config = dict(
    vocab_size=2048,
    activation='gelu',
    norm='layernorm',
    init_std_qkv=0.0265,
    init_std_down=0.0,
    lr=0.012,
    grad_clip=1.0,
    batch_tokens=131072,
    doc_mask=True,
)
Each number is 500 + 40 x the weight over its row's rms, rounded and kept within 0 to 999. Layers, rows and columns count from 0. Numbers have three digits each. The size before them is the row's rms in percent of the matrix's.

# up: layer 10 MLP up, 1536x256, rms 0.165, rows 1266-1318, columns 128-255
# down: layer 10 MLP down (transposed), 1536x256, rms 0.105, rows 1266-1317, columns 128-255
up1266 098:516489524444486530569542555508477515492566445481514486463519471521463519488483474480527501531470501431428484503521565506535551517517556633492432525498468489506511406466525533469528471508456486498488451516425513439489507473529576450516432487484530484492473513507495450509475556446526496585448451525526515481427565526436484449513506494483508529483442466543490440530485596528464513470426
down1266 105:504459559411459488423548486506473512524559487518454470464497445507499596524511475544487493532524530423510507497528446488601461528485503606582511523466453448502470495484542506396497484493522479477494488483516452521492469458476485527479543484506538487534494605441497458460449481510400487496504520507481441463413519499512489476489504474493508482519476497514496455547529543530595548491529
up1267 100:535548499528541536441542460531520485480564433465520554496549499470505497504554481416568460461440507544518540490632479525544521478450480515555468524480502583464499534510436513418416571539480532452530521472476470470536546507441532484505472461491548502502455506517437487458489512499495527558469469454481500473447459539479520529482526481527420471470487593478531495477547568478509553514488
down1267 095:438482509574462521502578579453479462510500430522494440526492608512557525538471469506521463530441561421466521454453515465498450472524545505459553503483565519454502477432490529556477490502555521506524495491503557458515558451524497493494467538451517574561477376531514513497446467448531517458496483487510526519557514525510487553485559470522553445454475490539546470508482465432513496487479
up1268 102:483532529465495522555514530472541494526491517496507507459508446512430505466606506517539526545482565463488482507481473470499471452487418513510496522493453433556486538445464555572496599481523494462545466426468583468508497429488549545398551491536509471497522408522483588479564503441533477433531459501581502495492540504524488511529512455529557437504556494500480532530484453539511495462492
down1268 095:495525469528471502534536459423554506535487538540509454495508504481531493461526439602491521504506449441545540560528466542427636472494507509497514481524554449430507465535460408492518498533454526584498533444488493547449522532495585452502415506458519465511519534469519485479535480511518526437540480476468507495541428496457451600462435554471450524550523525561512489518422473490438418532480
up1269 103:543477444455460518466464455491487535536572495572555516467515535426479529400470539514485494543524524561505486442479495497555448490560511530508504463519451541469494544565452536471493478539528481490565536419523460453496468468452602553529418494506469518539496505466554476436391507466491520530463508558520511499503559495497528457505496546501536500498543549520507468430420491510473518530500
down1269 104:517460504508396507504516544456378584474459512525476528506448520461563526458539455516557529511515511505504550446494492493579423545445476535473441444488562552529526492521485499492571493495506537475502520503521501564547562452538577570449496543506484556538520491560581547464505495458570477506453465542455469540544461570564438482491507436550586513551534467507453504458459494474494560457502
up1270 092:541501426445498500529524521527470494498567507446533447481499455524499598598461552449481473469532494456517488499416584542509488474502456478490511541458504494548508526511512518529500464542535536480588506460488402415568482417534534456478448490498512470508497466421489455520459499428500418437517419495483501532460511591535494472563548394498500492506516533474534464461597527488470473472536
down1270 099:491501446482484547508622533497517602534528468486469470509503525475525463543466480490500507509498498442471500455542467536492497526439478526530483545500463481548483532477487547496473524437486463458525487460456531434537489542491478485472535483536463580434479484550435545511454462451496563481529458581455517500483516472486469458535562462473469500497460554493556503550541458580510538483550
up1271 101:511533466510508525482541459484485552493489505465529514524489529506543527530581569497515517479447441473579569463501486524510510475446475435480501456513556456447494457553505486484470586481516511449556532555480489472462440556517548474505430459488511470511451515443518546519541456523432550494482518563445491463556515440577482540506539508516469539491580555472567580451427642453537471506473
down1271 101:473508533462463461466509513556471515544454491485531520539542459439522488542493522474479511535522544526636513523472470548571448488552422529551491433420524528523579459458430531526507447544473579527484507476453496466524507451496492551502465493467425524543434476511488532543497477537493497448533502513534498501483557520381527443506511530523481535511499422537482490472550508500438540466465
up1272 102:530545540532542518482574462421499496456547539536504395498491566418501572487498518549521447575534519557544473470507452549437527487491435450518458473487501461457476476519455584456526485482501536611480444562427559492539448511593477531545453482554501525487547494508419467514462482526493518501467358486486495536470544549556480517535514563520518543536457513442428487540477507494563544450511
down1272 101:493494517480471541532487519463476445527492461458506554469511519516435495568458454512543508509520481486568492550520545529563539521518503581499455484507408478538465481410428530485455396484467542498496532465532550500506440477460533541520525569468538529471474556562557452425451543513477491457508429473518522465540493460457499517527528442482524524492540520528572468464508432467526532504524
up1273 100:549541479458527523404557521484525467464553447512584503521517533505512504480507531471606543500578516505541531502517534486502548507462475476468536435505459528476460463448456484490508446455456475540495503487447490536571510450539502540480512668551457553527535477443528461430550521491498504504524521579506554497508504484500520477522491512459469478499503490479522451464525587498539463541449
down1273 093:396458515544487447483543541427542521523543519422490510520473561458557495500433476501431489447515564512537483510570496509468504496455472577462501476515512488504514462497491541552495490465538426571516579487521492497529605496468537460514565448524513476497561542570523513428529541501536476545459481518460543470539506521479478545509499541537495471586443506476514550529496508509498523440474
up1274 094:449537518515453550477408467505514526475528490477460481553557526517474576449504491529420559480502503443490471481482458443509455463496477463572455521445506501518513513531515473514478559498458549573577511484546568654494537532533466500518397514468508489533562410500539530441436498497552438502573523520542430473478516474494441510559565452509468489557499448483471487516499583528453486517494
down1274 087:516471574531514509511510467538481480489434500565511485536508567491529559474543498490544578502467430487515490482437521546397487420522490480455555530532534480498531518513499553516573511472484423492501548543525535574472531564498479557428514510479505453478491520648486565465440464508534436425564501514455511528558513532500429502472482543516517532458541510509506466484512455522444571529512
up1275 099:494551526539540521397482434538555541446511504459473466485494471462515495476485451498501493540558476504457533493500464537405599453446521521462436413509489418453544443567470538480463548502530484509480453570508460429476500491521491551434521498495443423549470500429484525494520474526449453492522495441468569514547460525457500512511543489501523398499490535529458561528414470469517542462544
down1275 095:506471434461481520508438523469519456524539523527547486507535483538474534554487529527580522479490551542497465554475561496561545525511510505444473602514523511491490445392524547488472507494490506487518501463462540575548484513500442398588469484527511644492524531522501547543461542470463599495468523532507419487494489478499484542494506481467509504532510504493557453471532500541442449561467
up1276 105:461516474531551533503515477486474511522527519495469542479488480549427482463513450440443492449534476439509466479477502490553550466526524441513484435466520452543446441540460516461503616536495549434551468435499505454475494485498480576489442469486448512532539422594452567460515467491532486501401464495542456485489492530460484524506506536532548470480520508469483543466490472443520454514473
down1276 112:450461503473535519569466467549488415549519539495487527499485500461475418530474497532505495505517432517473476458563509489498510490427530475572488559498510444427512477537380529511505514468424546488548507536512505503481453527501542475466436564509504478512533477544428506565488532544443531488438494466518472497499507544367465532509519492528491528516526494520457572503547478466591539519469
up1277 104:459505422467518476420495467455524545486450516551508510483555513534510432481603577461543467478537520496452518507498507519501593478546450508461505528513535480437434487490519482466456490492534580523438489580561466474511457545445539526538458536416543450492481468553492539467622442471550511482499443460527504542512461508471489459524509538421542513571400457501487528515438494507537541519515
down1277 099:554468505510497469491517472481544506574532474531572482463497458485459536540507475446530503489484448457501519530498529494542450451446533533479563500418514522540436499483481488596538471525503499496454537451552521463530533435542516470437503489521484458504476538488526566472476492480439516512525559460531517460540497417522450512556436404534525493447529501478504436556522506545495478468516
up1278 100:479479506479430478427524459569518505559581426515492524420405444533516451557476480525550468527511535500540496503439487482504513519472554565522499609427419497467473473517471473484458473479482513447489513427481553560526501445475484560486416528502537562487563485464565489459500517452550463501565441457477441494553553503586514520483504478478448494503500469457474486502525447518477511517488
down1278 104:483510488471462474503601475537558553523481488552475420425452520543533519526477444561469468612429421526557417490518425452493550527555503485554473463559538510483580501438494506543550564463494467480538548485500499469504501507500491592533380468478515453491461503540521571419518479482461471553542462543446502479410519514537461478496539500537479514421431444485416436533462547531487433468428
up1279 105:551466449499491589560449422480569522538505547538391564504461485448501451463488529468538518500576477488538505491501524489548546506449515466480523503486521486491522537491485565513429503520465497468533583506495494476553464500499542564525570412497501440556484512461497484509512421415463533365537493507482424546469524563506508514501461517470506575505535416471505479449484455537529498496519
down1279 102:513505529456462436586411539435507454466532523488451552504455503523560531513493427492471539510484490476540486497513439509449532481403499529502537526518522528525493573460523533499480511535494513518487531420515525468516621500530408461439551495553469609447516496529542412474536529563545490480533467485517496438450433420550509522532511510527457446500542545578532540485450459480488431540494
up1280 106:500504589514510473474444473514604547451523434549564476500486522495494517496470523486531510444484508517466482508472468493494587633508475514499531483522516537438435522575463510494518538414522480506545556453521447467568509457487481490478524451476501469571449502523497492521532535505474545504489498451492471421545545506490396505458534555478473444531548515551456498469516523497524492466492
down1280 115:474461599486498468536476450520481515506474457516518524455474531468505452577463534513520476494514452536506517557461555488557477506551457523431453469516491549452500463538452522462465437478533530490521454465448489486516530540516545506591561502454527551431525482510473506504487565509498521563499511465483469513553519538469432538481525460537484547554570498491485491450404474497603486470467
up1281 096:491514477540565490495506471525465450512490546462483419553539501532498490507523527503483515458516514489480506488565475485491487569463503484476521474489496489485488552490544511420436535561480503499566464464615459447483430434589477496463550493457481509433451444437538474399478568538474504497581480488470510453484573482531516448562540560464547490567573482545522549521459467463512472430607
down1281 092:505451554518505481489503533496504527470453439518485463441492447444481464472546513468440528503437498520504475416483496513543516447491522520551512512434478494567446405526446529548547536505450447496465461511487507544522505561480537474437438506518522554567554483487484501539557506517534469478396470541554468599456503497464475529505510475538532524497434494546468460529583490483538521462450
up1282 104:493455480494495508511510467491489452508551392416475491532545480616495510447564494506524559392487414436476542495511543550515513507466480469492509484464530478520496446501499464496478463514492542502491433460566516491535522560532510532446473499477546459443464513482550499553548483515530553499530521440519435533526537497484533436534447442473445469487542468540513507540483507515457470486469
down1282 099:560519484521507474496454513480468505506465473495458505471492524447541416564529437571525527508482464496613545550520567562537422463469526524527546514470440455517496522537505447501502493543462537515543538484510510459469477558519542454442517486554421480496537507475481566506448563494539440492461444542461501510536459474539584554416541428496513509517469461564456555513521554418472438519504
up1283 105:562509531440518495538452456548545412516481514529502522583485587467462545496515508496498538432506499514528545485465470553501476499546485472585472566456527521544426478493531512482408545469497435425476541530544431472521456533498507539526484531439481476445518454500525484522508494492472484521560494451542535523528482531530493474525440505477512503569524458488512496489450538491511497505501
down1283 104:495525534490502471464501539537513503557571550546515432461563443524568505498452486473439510499503449460529489472566469512488447516477511498541506472473547446452498515462511521462526473561430528487534553514493457495476482498464468489559421509512469546470520531582440529455501465568503518467546471513462555487514526525549458449557450569566481474568437511514487469591409573472607538498485
up1284 100:486480472552474526584472446525521499463448511529461468516499493425429446519558468456527525531426495510512440626529575494514561462485452449456533493542526481406556561539523576531558560492480415447472518495489343505573519486521520518529546530580483475556491481497459423513490506524482509496469466488551559525479437472511499513484505549494503471519462459518513433527505495518484577453496
down1284 102:532509533472544529399534534452528510514530504482597459515487549530476540506494604472453398418517544527584537445442490498466512495519541459563467519489536460500443522496383572430501515493524498512466425462470552518435479519582522426559458485402504497479456534442454567500553492465466497596523469521510449508541538518436478515472551508540453479431442532494453520486435544466546480522541
up1285 106:579508426477485489517474494473438506517542416435423476518439500451504461545484582465490539457530475556472538452473479494487458501558529458437515501490508437485513526497558444480500527532520475537477567507535386510521542568584495493504538464502556515456510483516520409503469492472535568559498530547533462542523508542573431497540521474474529471550544499543515500461546551570495580498564
down1285 119:460508444528524437541557548461492484515517560495454484467473514525551460497489495482463547515449455537501460454468598530532524513482542474517551416515525463480501546549493465517471478513491494547530500500440490487539519508520584461560505538498525489365516470491512479486494507541492528493488474458474427490485449565526552466410553520470487494457503446510382543545464490453452469478565
up1286 097:482541516497489501501531503473518461489472478477457481486559484346520481456518517484487471451484503472488479521493450498520468463518523516469504587414548491416505526526577484464519551520500439463496459457470523503519429508537480548555548471497569541552486477489444529518486561479531569548487478464489594522531490554557528484553517464506459547471522530569523461541430465456512489506487
down1286 099:489418493499509473533484525401513520548520598548548493546465466459523438517448545416524483499518472545501500448512486460477438477565547517495515486475481535555531550465489478517471528511479548490532515564503509552536490462503486448502476581496417472489485492473542486456469459490524512535454525583509466512532446440466529423437454488569522524525543545506509522534495484548495545450483
up1287 092:426504503511498537481470563502540520516480482527411517533485493554495509523491562467517461429542478443520483525545467541537567469504502508435533425499429512459450523461472403459459472479437428489468530464526584501484480476519542557470518502507468465473464487462421484477551492500456411541535566471472444503395457515477513548523436446438555472507591559486389496503473543455489489474557
down1287 095:518490486389482483519507524495410497495520499521514479477445489488469449507487465459489514569428530525494482484424495473449494539488545423522479535463524521500546437505484499497569532478516543483583455456525416500578483557502444446615475514544500430514507525472489579531469501487583501510528429465526550499506473544582446501486498593536491487523568522463519523521504507504499560510499
up1288 099:545473549520593556519518495555474499500509499482524506537478523507403458507486536475531539436543569545498484571509442457528457519514490423493567566465451512476508536575561476470508472488495417501549471463560466473601488474518507531543516431528560470548470498493511477464510422449528591400448523462493499532478507390546509503507468455457570523514472507561482514458492444520512538517573
down1288 098:522457515537448519425438523476479489495501452528576507487511501425613533516540501491529489527453447473507463436454535586400483456499479549468553469554480406535466468441493505515530547556417522494541487498470584539408527472513486499408518544494521532460485512457542561492514500517442482569480543459508499508472511506497492519591468470526439552504508461450455481544475427483433542467443
up1289 087:446527536508524447546566540504457544497466490549519530574530496499513496515549501536452464467528472484479475549485521486544512521440488495548475519453486488492451561516546407539513449460511536459541405568505539553490494483544433418530529538537547442518487477494520519493445488444488523595507471545457483547572446547558525520476457465478467471549614425449531574543527576541480442482532
down1289 094:523449533451496576441456478541586481501514467503546493472438494410551526528480448488544468564490539529474556464479427532515550485541469532444512493513500532550502499528536482519534554509519467568474571451480406523569496468458470491501450460443566498441471517507474541454516552520544512444466539520515427504418545567443451452555505545451516485488512482515515407442530466494472536554475
up1290 090:488528496520508575436499534466411476472481449590533548391519488548513542385517552478406506539587547480457461487473457453539533471476485485517417570465506526472545536505437534462482473477477512456543476556575519516511465456438508553517486513520483511496524537471483546534521510466480498558461476432482482422459476488539512521521506497461491482454467448562505451459488423584490475543462
down1290 090:503445454518490427516467480511559536476466527431586516538590541472456523538570462442509527567475549482497501499490509581481478548513468506468565459489446529559507539581493505463563532444492469509475489443461445492458469467525480551483488476522563515458426486515446554474428532538554472449475519483552522561447425531493471553463505498463545488534542543453532571511508484512469490528484
up1291 099:454488415464506510554478496474520469554476458537531445492464504528504453515574539540555500489489507511527471530442516453535555516491468564526551506485496509524478447515512573476544521494464506440487555425548478515509508481458518514525525435502500476450511453533519480479520424491461596436524518513560452542463518517590500484547490444478499511530493474468502538488516478545546471511485
down1291 104:558509574577436470492583413512444592506514509541507603454522437503494532465443457512483522512613465506529577425496549425457509486441505531533538475498425491547527504518574554418499487470488501548497420539486484484430467527484460488552472535529516465511534476539509482501472589511523524469468541517531503479530500544411532485514512471478513444467533531497517460513468538477558513527490
up1292 100:584436463585511457505512489645479481454488446478546390561447435477471452478514439522520495538546583508522488519484514477462471399470449432569575555522498423527462512525548521481504547548471529494547482496542586458546544521560531558500480503508558459478488542463496550485516454403474526547527527563535469480477443482488539414503471581524513541503501504484474480511509501570503560465489
down1292 097:522507511403514534496494437450542386538479468489494506424517556455514480490428488544469509482448486487457475479506542566538410513486572484440537459516490465484507500539553468504472408525463503483447523502548494571438519455466442503489520517486497543553460488523574551590434516549517459513527536468560439505529507501520483529539445522520531473519501490509529507520443450466423489422552
up1293 106:528494457510516559496434475463499596513531547524531498483473452441415532492467538581435462468433559539551431533504510546466445531530526569535491463506514569542501552398530531396565548533519542497532610465468549496414482533505479483501461516472529472436558501485526511512493535428536509475518479472494468529520500531487439496462494497461544524517515529459533493492551450526459463534499
down1293 112:522522505485490441492428565475499529558537484525471542545491494460509449503559517537484532458595537473514548510522487514533448547417540547500524471396462487457481475533525533459582545518510535478523460454555511455490583500546477519494487497565475498535500509539512474480447549470560481513485491436475558506532476450501524543532518535457521492463395526553486465444488484540478541467459
up1294 103:554472543510534493497578565503511569529531455502449469481482522484413493522511529457508569578466542531467458440489440496534507404456496527465485528476454539502516537464456467504486445502478505518559414508453505490513507476574495450477464484547570559521533550559511516488505453493455488492441455465479514507522490481513561510450526491446456451540528492537498515489472466566447589468507
down1294 094:532504535545447561547444516434497561496487476471491518467519525489564588555538513481471516549470494494541487489563455427518442474512450493498526409504458439515540493529437535519503496553495576458496482547499438505532531432561595490527525474494497558491492492440454515513509483488521485499539435527479585464525517522532534598463504493439465512455402494457553516450457490468492461393518
up1295 100:478504462482456511528504491487507468447483476502513549492502461446482506474399576506517599488564447501578485585472499549535482492496469536458533462514429479513494555558549556576528425533521533485420526508574459546529464446533503464494500489498490527502453517413530492567468529456489488475531571516529543584566471464535497498524531525426490481508463433457458476424524515487417510475476
down1295 101:573506519514527475544489432506486533479512520521501387445480498535436529529463537529506498467517503421470480511448565566545475473483500512506491547504529508473521524440467489489552501475485498511439489571506484477520525501488524520469481505593491420579449502608481507491457472487447503461462495499419540543468498417419453514459456533506500461502426489502514395442461459491506540503544
up1296 097:521450532484521515502489439545494512501537410573495555549498608518417521516474509528512540513571540481499507601557505535533569558521461518467448474520479527505468481417532443448495535514448507555467473492466455466440523536542481571470485505480529553519474470473499525504505507408487526450580455523519458477499546467508531457570476476478474481444456496501582429527488466454480516524568
down1296 095:475503488486490549535493518520436541533497542508464482542511474443537487475557474527471504446521464506495508520452510467501360463479472526504528478528511436495432464561499571526498458482515493502528542559525507518455521485490536493477539526487460450515420475536495535514458427507527455453465503485526469544463515525536464514487474463538434494537515469506454496372522460548526426442504
up1297 101:526494423573484533508439462482584510540524451454462556521468502504542480545453483471479374480443560454527522534518580499448466494474538430538530525558518508539505534455543505459530504501484502493528533498504532505499511519464441470564513481499463463417580482463543474483482416523577566549481524513502461562488490499513481494492527479404477495518473513491607520528500521492567503536481
down1297 099:503543462513512444506459466499458582475532537473567532553542491495495491445511517482528532444465457530461502500443456516441518489465576563501480434483517477505493510518420448500486621476492467496487440495520497456536529506538565428515493563501487429507476493486508398476503624476482471473558514440528482480534539429480498482406502468519509497456451512555529491512486478590492554428534
up1298 100:521446563504482492438528520477480533543512495557459451515493533500483480493525534505502491540529507448465519500486475358529484527413493536523435484502543439455472439518547446513540500513487569499516539509513530494569461386508477516461450510427488502430430479494524510548471512386483487563521555508538524408481463498515516478539555442547531468539455558527484432547471553537570517495503
down1298 105:511494475431450490549436488499546471539531510452511497474507539553513488546504489534416429518545556535544560506464484361542483504539543492520513533533467573458484407512521475468517459476493459540492530544507493500514482494508463502535531458435520565479498514532504489546459478448534512466497565490512561542470442503447471459466492497497583516503487524539489505527508548530525488449523
up1299 098:399504558475552545572489588509505516477497470492515498496526459537462495443496519551474565450399430496528440553505501529440479561483527500480516526552562458498523465490443464480545526599517451471466517497462553505475517490561489489499504425534572502506553467475555480514522534498470499499519474524441463461515556476538499508456518578565572570523443479514502512463534546491468498581589
down1299 105:499457446499489472541462500483469451473554467521560498450483473555507427535486532494495500491529540463536536463472568499513522441479469474499544511500500459473482491454499521488422494441501524464473519508534466540510516465484517451518510503513428553460570491577542813455484507491506499551474526512456510502460498557526515501523491546479532536581452501521494439479498484507451511469521
up1300 110:512495522416461493551564550487484523438519444481406499504537488522475541437519486566445531458501549538520514482579582478430535515465495540467416495496485478517541493530539480441546441467529568533428489459555453461549508479512469524494493473462570513544429538523483495542414465538516530546450495456413502478532529576481534509489421509480507492532498500501589413501495480531528490541507
down1300 114:452603518493436478514482492450468499455506484488511425444496478572483588519576500537496530574490507541495477504512548466574474525444516553496440480518512434458503492531431427469540448528514521441498473524554538557575443522471449552546499426488571508536455499529422444481502444484455538465501500486477481507465454544448491491497454512482481488576548480464556444455458546535515385496565
up1301 108:443505482526518513430538458482495534515521499526461482495476537470527580492565504429551506470470521557470475518516537478515541420511431540504469524503453487491514477475510541418431596482539466436521463541512509514455473488463473465477486531541502532526479458512604571490436453422548530574601520458501450502475542529580506465465547456502510468546539549558477495498421539503468504512449
down1301 103:612491429507453506524522477491535470502497540506493499464502504527541513522483486487469498481420508549507504462469527498437518432531483443540560464547431554581445448483530408549511559442460529512565500477543511486471555499512458461412505554479509513481481484517494417421524479502532564460457502560473527505484488451505522461478427498495479550461452524512537481446539491458467535488511
up1302 103:443495463532478434475469493525432494456497491544514520486502535572455441584448511453531509431517446513619508549460452502536553546486573516459464486451484641488491452481472496576500553510463569534469433474481496544495397587595586559544465481509594496468555526523496527523491458454496585537527498543488496577504464535469511502444465413499497492544496504496500487505462540548505470559552
down1302 102:514468556510440516501422438503446560534505478471573446472506451481556484525500484578528428510443452491486505466496465550440467537510512455518520516522466488505474486478450484488458533532489487507521519473447515412526516487482495554494479572529382490461445505522530488563553568481480450481548524506532520474517521452527529553511499487458546464485527544446500517495540505424404507493484
up1303 101:482536567512474462455448500554501528493485558506471533518387537600451441531494498462496466515479513523481512552441539471530484470465447523461419549553456559548490478530472479494472534477533527540503565569581500486430435526524494454498485447532413517510502483459449463521478518483544583526518519523536506499462476494561492514524531488469497462479412505590473479544536500449474507534416
down1303 107:520440423523589511509540518499548456460530506519525469451524510510509500483523497466532493481499557484496560472496583490468476480478536430503492546574562471484471537526587540464552459450511545513502499603504491486486481464490576521499484549532510442475556458531505489435484543470531483501418575590565507462514473497463490486534483415461510513550484436513502501483466539521459476459480
up1304 095:485507454471516546510511454536479513490419589461496516442534510528470516483508447448502479432444513500487593476499470498479539487468495534482510569556505500513497498400432603480462525472480533487521486463505482492441469530581471491544502460435491534487513550575490532471506499471517520473492455511456405433469412547471539414437466498528476511560541525476514430570531429569435523506491
down1304 095:451534540532510544543564460484512486497450473482484557439539556484547559508486557512487469536468465490588497527496496446476504536480521481501495489464523488528529500481550488542537507507550483475568578464570511523507489501433564495533487513574473488527548535428482491415512513418498532523453509499500530511492506591535458510509538554387443513446481438471467450453513530466516488483531
up1305 101:522538489504510437486490466548529441449516547483396499504472536496426438534449555537468535539473537473549490575520488495486480540548554470484524468549475464434446481505465481539408497467480521463560541500507517515549522508481533525518504525458555478553518490546514506528511478450493468507547481482527497507461518534492458507452538511543442490484473476483511511561518500549553458529439
down1305 103:497514511491465447534478467492469475452430540522464547524470539439479504471529480494516567393527508490507477444424542518491533522514504491506524505502434449466511445541447505537554513559430518448501552445447563524506563511551512558536451534424587487497473474460470409555577556514516484558487515443583532488451475520471555511498503536509559565529532491460500511544527506491557570535598
up1306 094:452506439526472470539485584552529583418474456539463420516484505545480532495502496466489559492470542489551512459501500443521527486459496543539517543473535493548524459461569517413500461541592464458464494495480452537548473472512453468507537523416560533451537473469593488584438466519519422571529505459604486494498487527552521513497495453453540549518531528473554521499511468473492515473495
down1306 095:527451535446511579507546412427464453500485426488551530452454520454554373497538453529483487537509379516474538530480510519521564487557497543506494499482407429426470500540486464523548580512503472587502543492501530504464473573504513494499501458497551565484475567443459497470513518547494547512523487560494472508517451487474474532437473481561522476501497494545528524537541489508493514626495
up1307 101:558551458536499468472539355507499477435558532473474529458497517477534535505481459489497473545505522515469387489428496585478415510496552517546503487513495476585519517602512515495463566497517526460562484483522559474546507594527494555461499492502504472495511454474494468559510504491503513488459403570440527452440433567487470536408473516486486469531533485501443501481557525489543550457517
down1307 099:533570522531510485443515455474613525540508471488470517489454570470539548507507569517550550452518425494487528472507523460582448522498496448489510488510463431574450487549585551500488479491439522561435505559458488512445439537504524501465526525468524543480508471433519529487442514503517529443480545476560508493490503489515489496498573505490469490488419579551497506478521460507464579494545
up1308 109:502523555460516436514506485518599485518501476533517415487450471478452584499481545440462488546575515448500504537493506552569498510459511568465517471525495437471443599505448549373500454499556530535525447538466473541573502468498526454566524509502515459532491466499469473514526498517485456492475527572523507519517453468574493482486497522547457530488505509521486470523509452510548474512506
down1308 109:529508562529523463479503500457522528484441522487458486460506492588555595484447500528455421494503521496443479544425502531427470475516532404456459510484546502516507517440476501473461498517516451557485510534512507497464488567462487442458509521521515482574513489542514485477458523503568444544443528487478500529465495570527491505498503475453540536476543417551434514542534491427566556511503
up1309 100:444469501441530480539485508440437444494431559507483570512453577481436513485468567504504511488466500435529512522481454539451509481512515589460526469462446462459489482454511577466479522559489522495568452466467570492570473497501547546564504494477486466479517521525517548440568536430515425499579528569472474487484510565484455472523523445509493500536465449490501547504460529505520518534547
down1309 093:564498527515477541504503453531489514528510498477504473471464465493517571495478437491494509468514444573425526464473463516567464501546521410496553534567482503527491469437554492469560547522510505476460582472521474464506543498469463459407551519572554519477536458509475531442520435474546521484525498518430536560509468484395484474532493426526503578453462479471505484470508449493458447453524
up1310 105:521553510457434507520458448515550536468528521520485451490480485503502485505548489475453523536553595576525511487477541505530442427422459466498469457436490480506503460490453427531512507464538451532464467515548487453474428525473524487504436502526503438482480577445496576524468457463573466534528517490531478539512515551509533613479577550457389525516490480530442491498456477537517481544532
down1310 101:510517490466469555509523464489579494437532531474500542465525485524560542596509533481458465596484541502482543507546551496461488469453529479539467528492433534519480522467443505532507484562502480530468452503502500512502575564462482541587505427531499425520458543475415501562523488520487562527440479545439479529518443521511469561539509509514521503494438512436485505457491494477490506514481
up1311 101:524522550388529490523487598575553468576463471491483501494578465486517504498528485475503510541455453507494479514541498493439574455537540523535461461445427562555484550506453492477460453507495503521431465513429484494543499440487497519503453434446461501499508423489496486515439588510557536480524453503474487478477555489475492436546542469502537497556564495488523439500534464480512503518486
down1311 105:416463446399531498553562519446443512543487530510552466512591489529461492507480500462466519499479453541559559502533548502512558487482483553560503480424490461545522552528421520478531485479487554474478476566495473510504500534438455542471458529499448505483458476482511556525495452465509487503510528452530426443559574479527496508476544512524521476520593516509523431511501437510447486479461
up1312 105:597509508459501527487486430563502482493448438449500520521497534468559454466506447514508490488486486510543488505513588525569497503469494462536500523500451551511511452488579523543392550500531524458449539448560481549532540536485482433493463492498505493496502482497542528497525501558552569505463418442518532490462434529528444520490548473555531403520470508485546505554434546470506432560456
down1312 112:472554544540524456552491547445447448499543479429542499471518494554539484514514437499550536498519482545499502472492442500471443452453554477433475524444463579496522470527407496530495492510477479537495508511517486534458459489410527460456455586592474510532461439493491490497504511498482510517594508527525537464486524501493487504536533448526500474550515543518569417528449447419532590463539
up1313 102:493474488473474497584517505505506527510572494515535488572472502510466443402500486504485460451522521475475516545500530519436443551408596501553469558472509472445556584443464459457475484494494489405531517536489543504492487472512517546512549505527524481503504533444481458482563490477474500457504543490454469484501473467515505534503533490514461535549517548571389478530462451454539484496465
down1313 096:507479495529490491517483528581499494445520478565442502493504526526528463532502508472481514507518512523585527494508466504554490517514438484491543478537544489518522457556455553590479521585510452547501483482529497495500503525544510501496479437515426482465419526597575475472437495421487522469525555462558486473467485533484497504478474505464495513502498458535526452503502522540465409506523
up1314 089:514443470423485534501549529542564546520519501440519501568456538477568505577526523556482446459414472480522553523455526460534479435492508563478501477481531555514461539547536460447523501480511482449496463468503552504529524527493500496497543550487500431517522498509570488542506560440494511469516521473478475520515462513439520486536534505505422460420544471490535569507455572499548494493490
down1314 092:526536462522510427483473550465498545535512602563482544471463464499513483487510515499497465528534475473479543521491497515467485455421464506499540517533454550446550509527523545518504467502487523558494457541509486450481524461467479466535472407498518528556536527477519493555575517505493487501520511541451529590424511544430405440468486484460541509542485550504513541513527470479498560549532
up1315 103:476562479464559467488447580534479537472498498510442517474483460480469511498516461502537443457475517564517486491534561544508551459545480534483420388454487539440490513522523465403521464485510469539499569505508598497538480463476431485441532491434509528545494541539486433534485447548472448433582421452533531454543545511578501444521482490432487412485495592443528576458514430509518462520523
down1315 108:467560490532414544516484537535444540504503494509501441500460513518521524468530518462532472533496508465535548518508516533446490485462451422503491477464583561526492515428477480473520553576516525493479513488482401453522378526536513492516539495508569483479492460581560400508397496498474511511489479526488562487557498562491513562442554526531510524458548504469535523458553436484548498569491
up1316 102:451595552503512497541498521474551449525593470480503499540512453499481482453506520517494472437447446540540496574570550523548511535499488534478536512543491475479434475457563491458525490513515494506481519437491519541541508488461450601535473486564495501418482530546475509593559514475507502516456500457511522513523415414489511507460591511452499423423497492523459485497429487488461559513499
down1316 097:458485457464480488479499496491490513460435559447479470547523471451452569503449473493440510564429539454526494512527499495482464485551435504529428500546523511502529544625502540513426486523572485484527459555441518490524486552549520542535561511382450465554515466444528483474493479562573487449440468592443491493483486550455476387493501453505548520574481491508477443505520480485492484532515
up1317 111:541592391521441579504466444473510501550521472507532515476536474476523506469497458582477540486518492520527490508508517485482483472642569542502498468526498542465533538466549444457557567480487472510532513454510510516487532499483473552543525498473525471539465450558478451510469514476548494436451505532539486463447462468578449453495496400520521431526522426460554455494482455448445493516486
down1317 109:457538539455493532498442528475470459425442516463483478513502500472566442410542530443425498473533474467496522488481489465489426478448477525417450590454519492466524441539487507549492485468472528526500614501458504489425496490523498446475513445557485500541483539590525609451486463507412415586516555529481534502544493454480513522503546515521461464537513536580478540492500559514561520449546
up1318 108:458511415532543480539499495548588480520511568484491478575440521528506535499476567480499481536504541553478486527381531535491532507539555388525506520490522490456575468474481554433464513444477526480477474549470506548490509495537451498573446499473448523482443481500494492518520506403549480476558521500513521512527502482492509470534425513456466521475478459536500522460464512522599465526483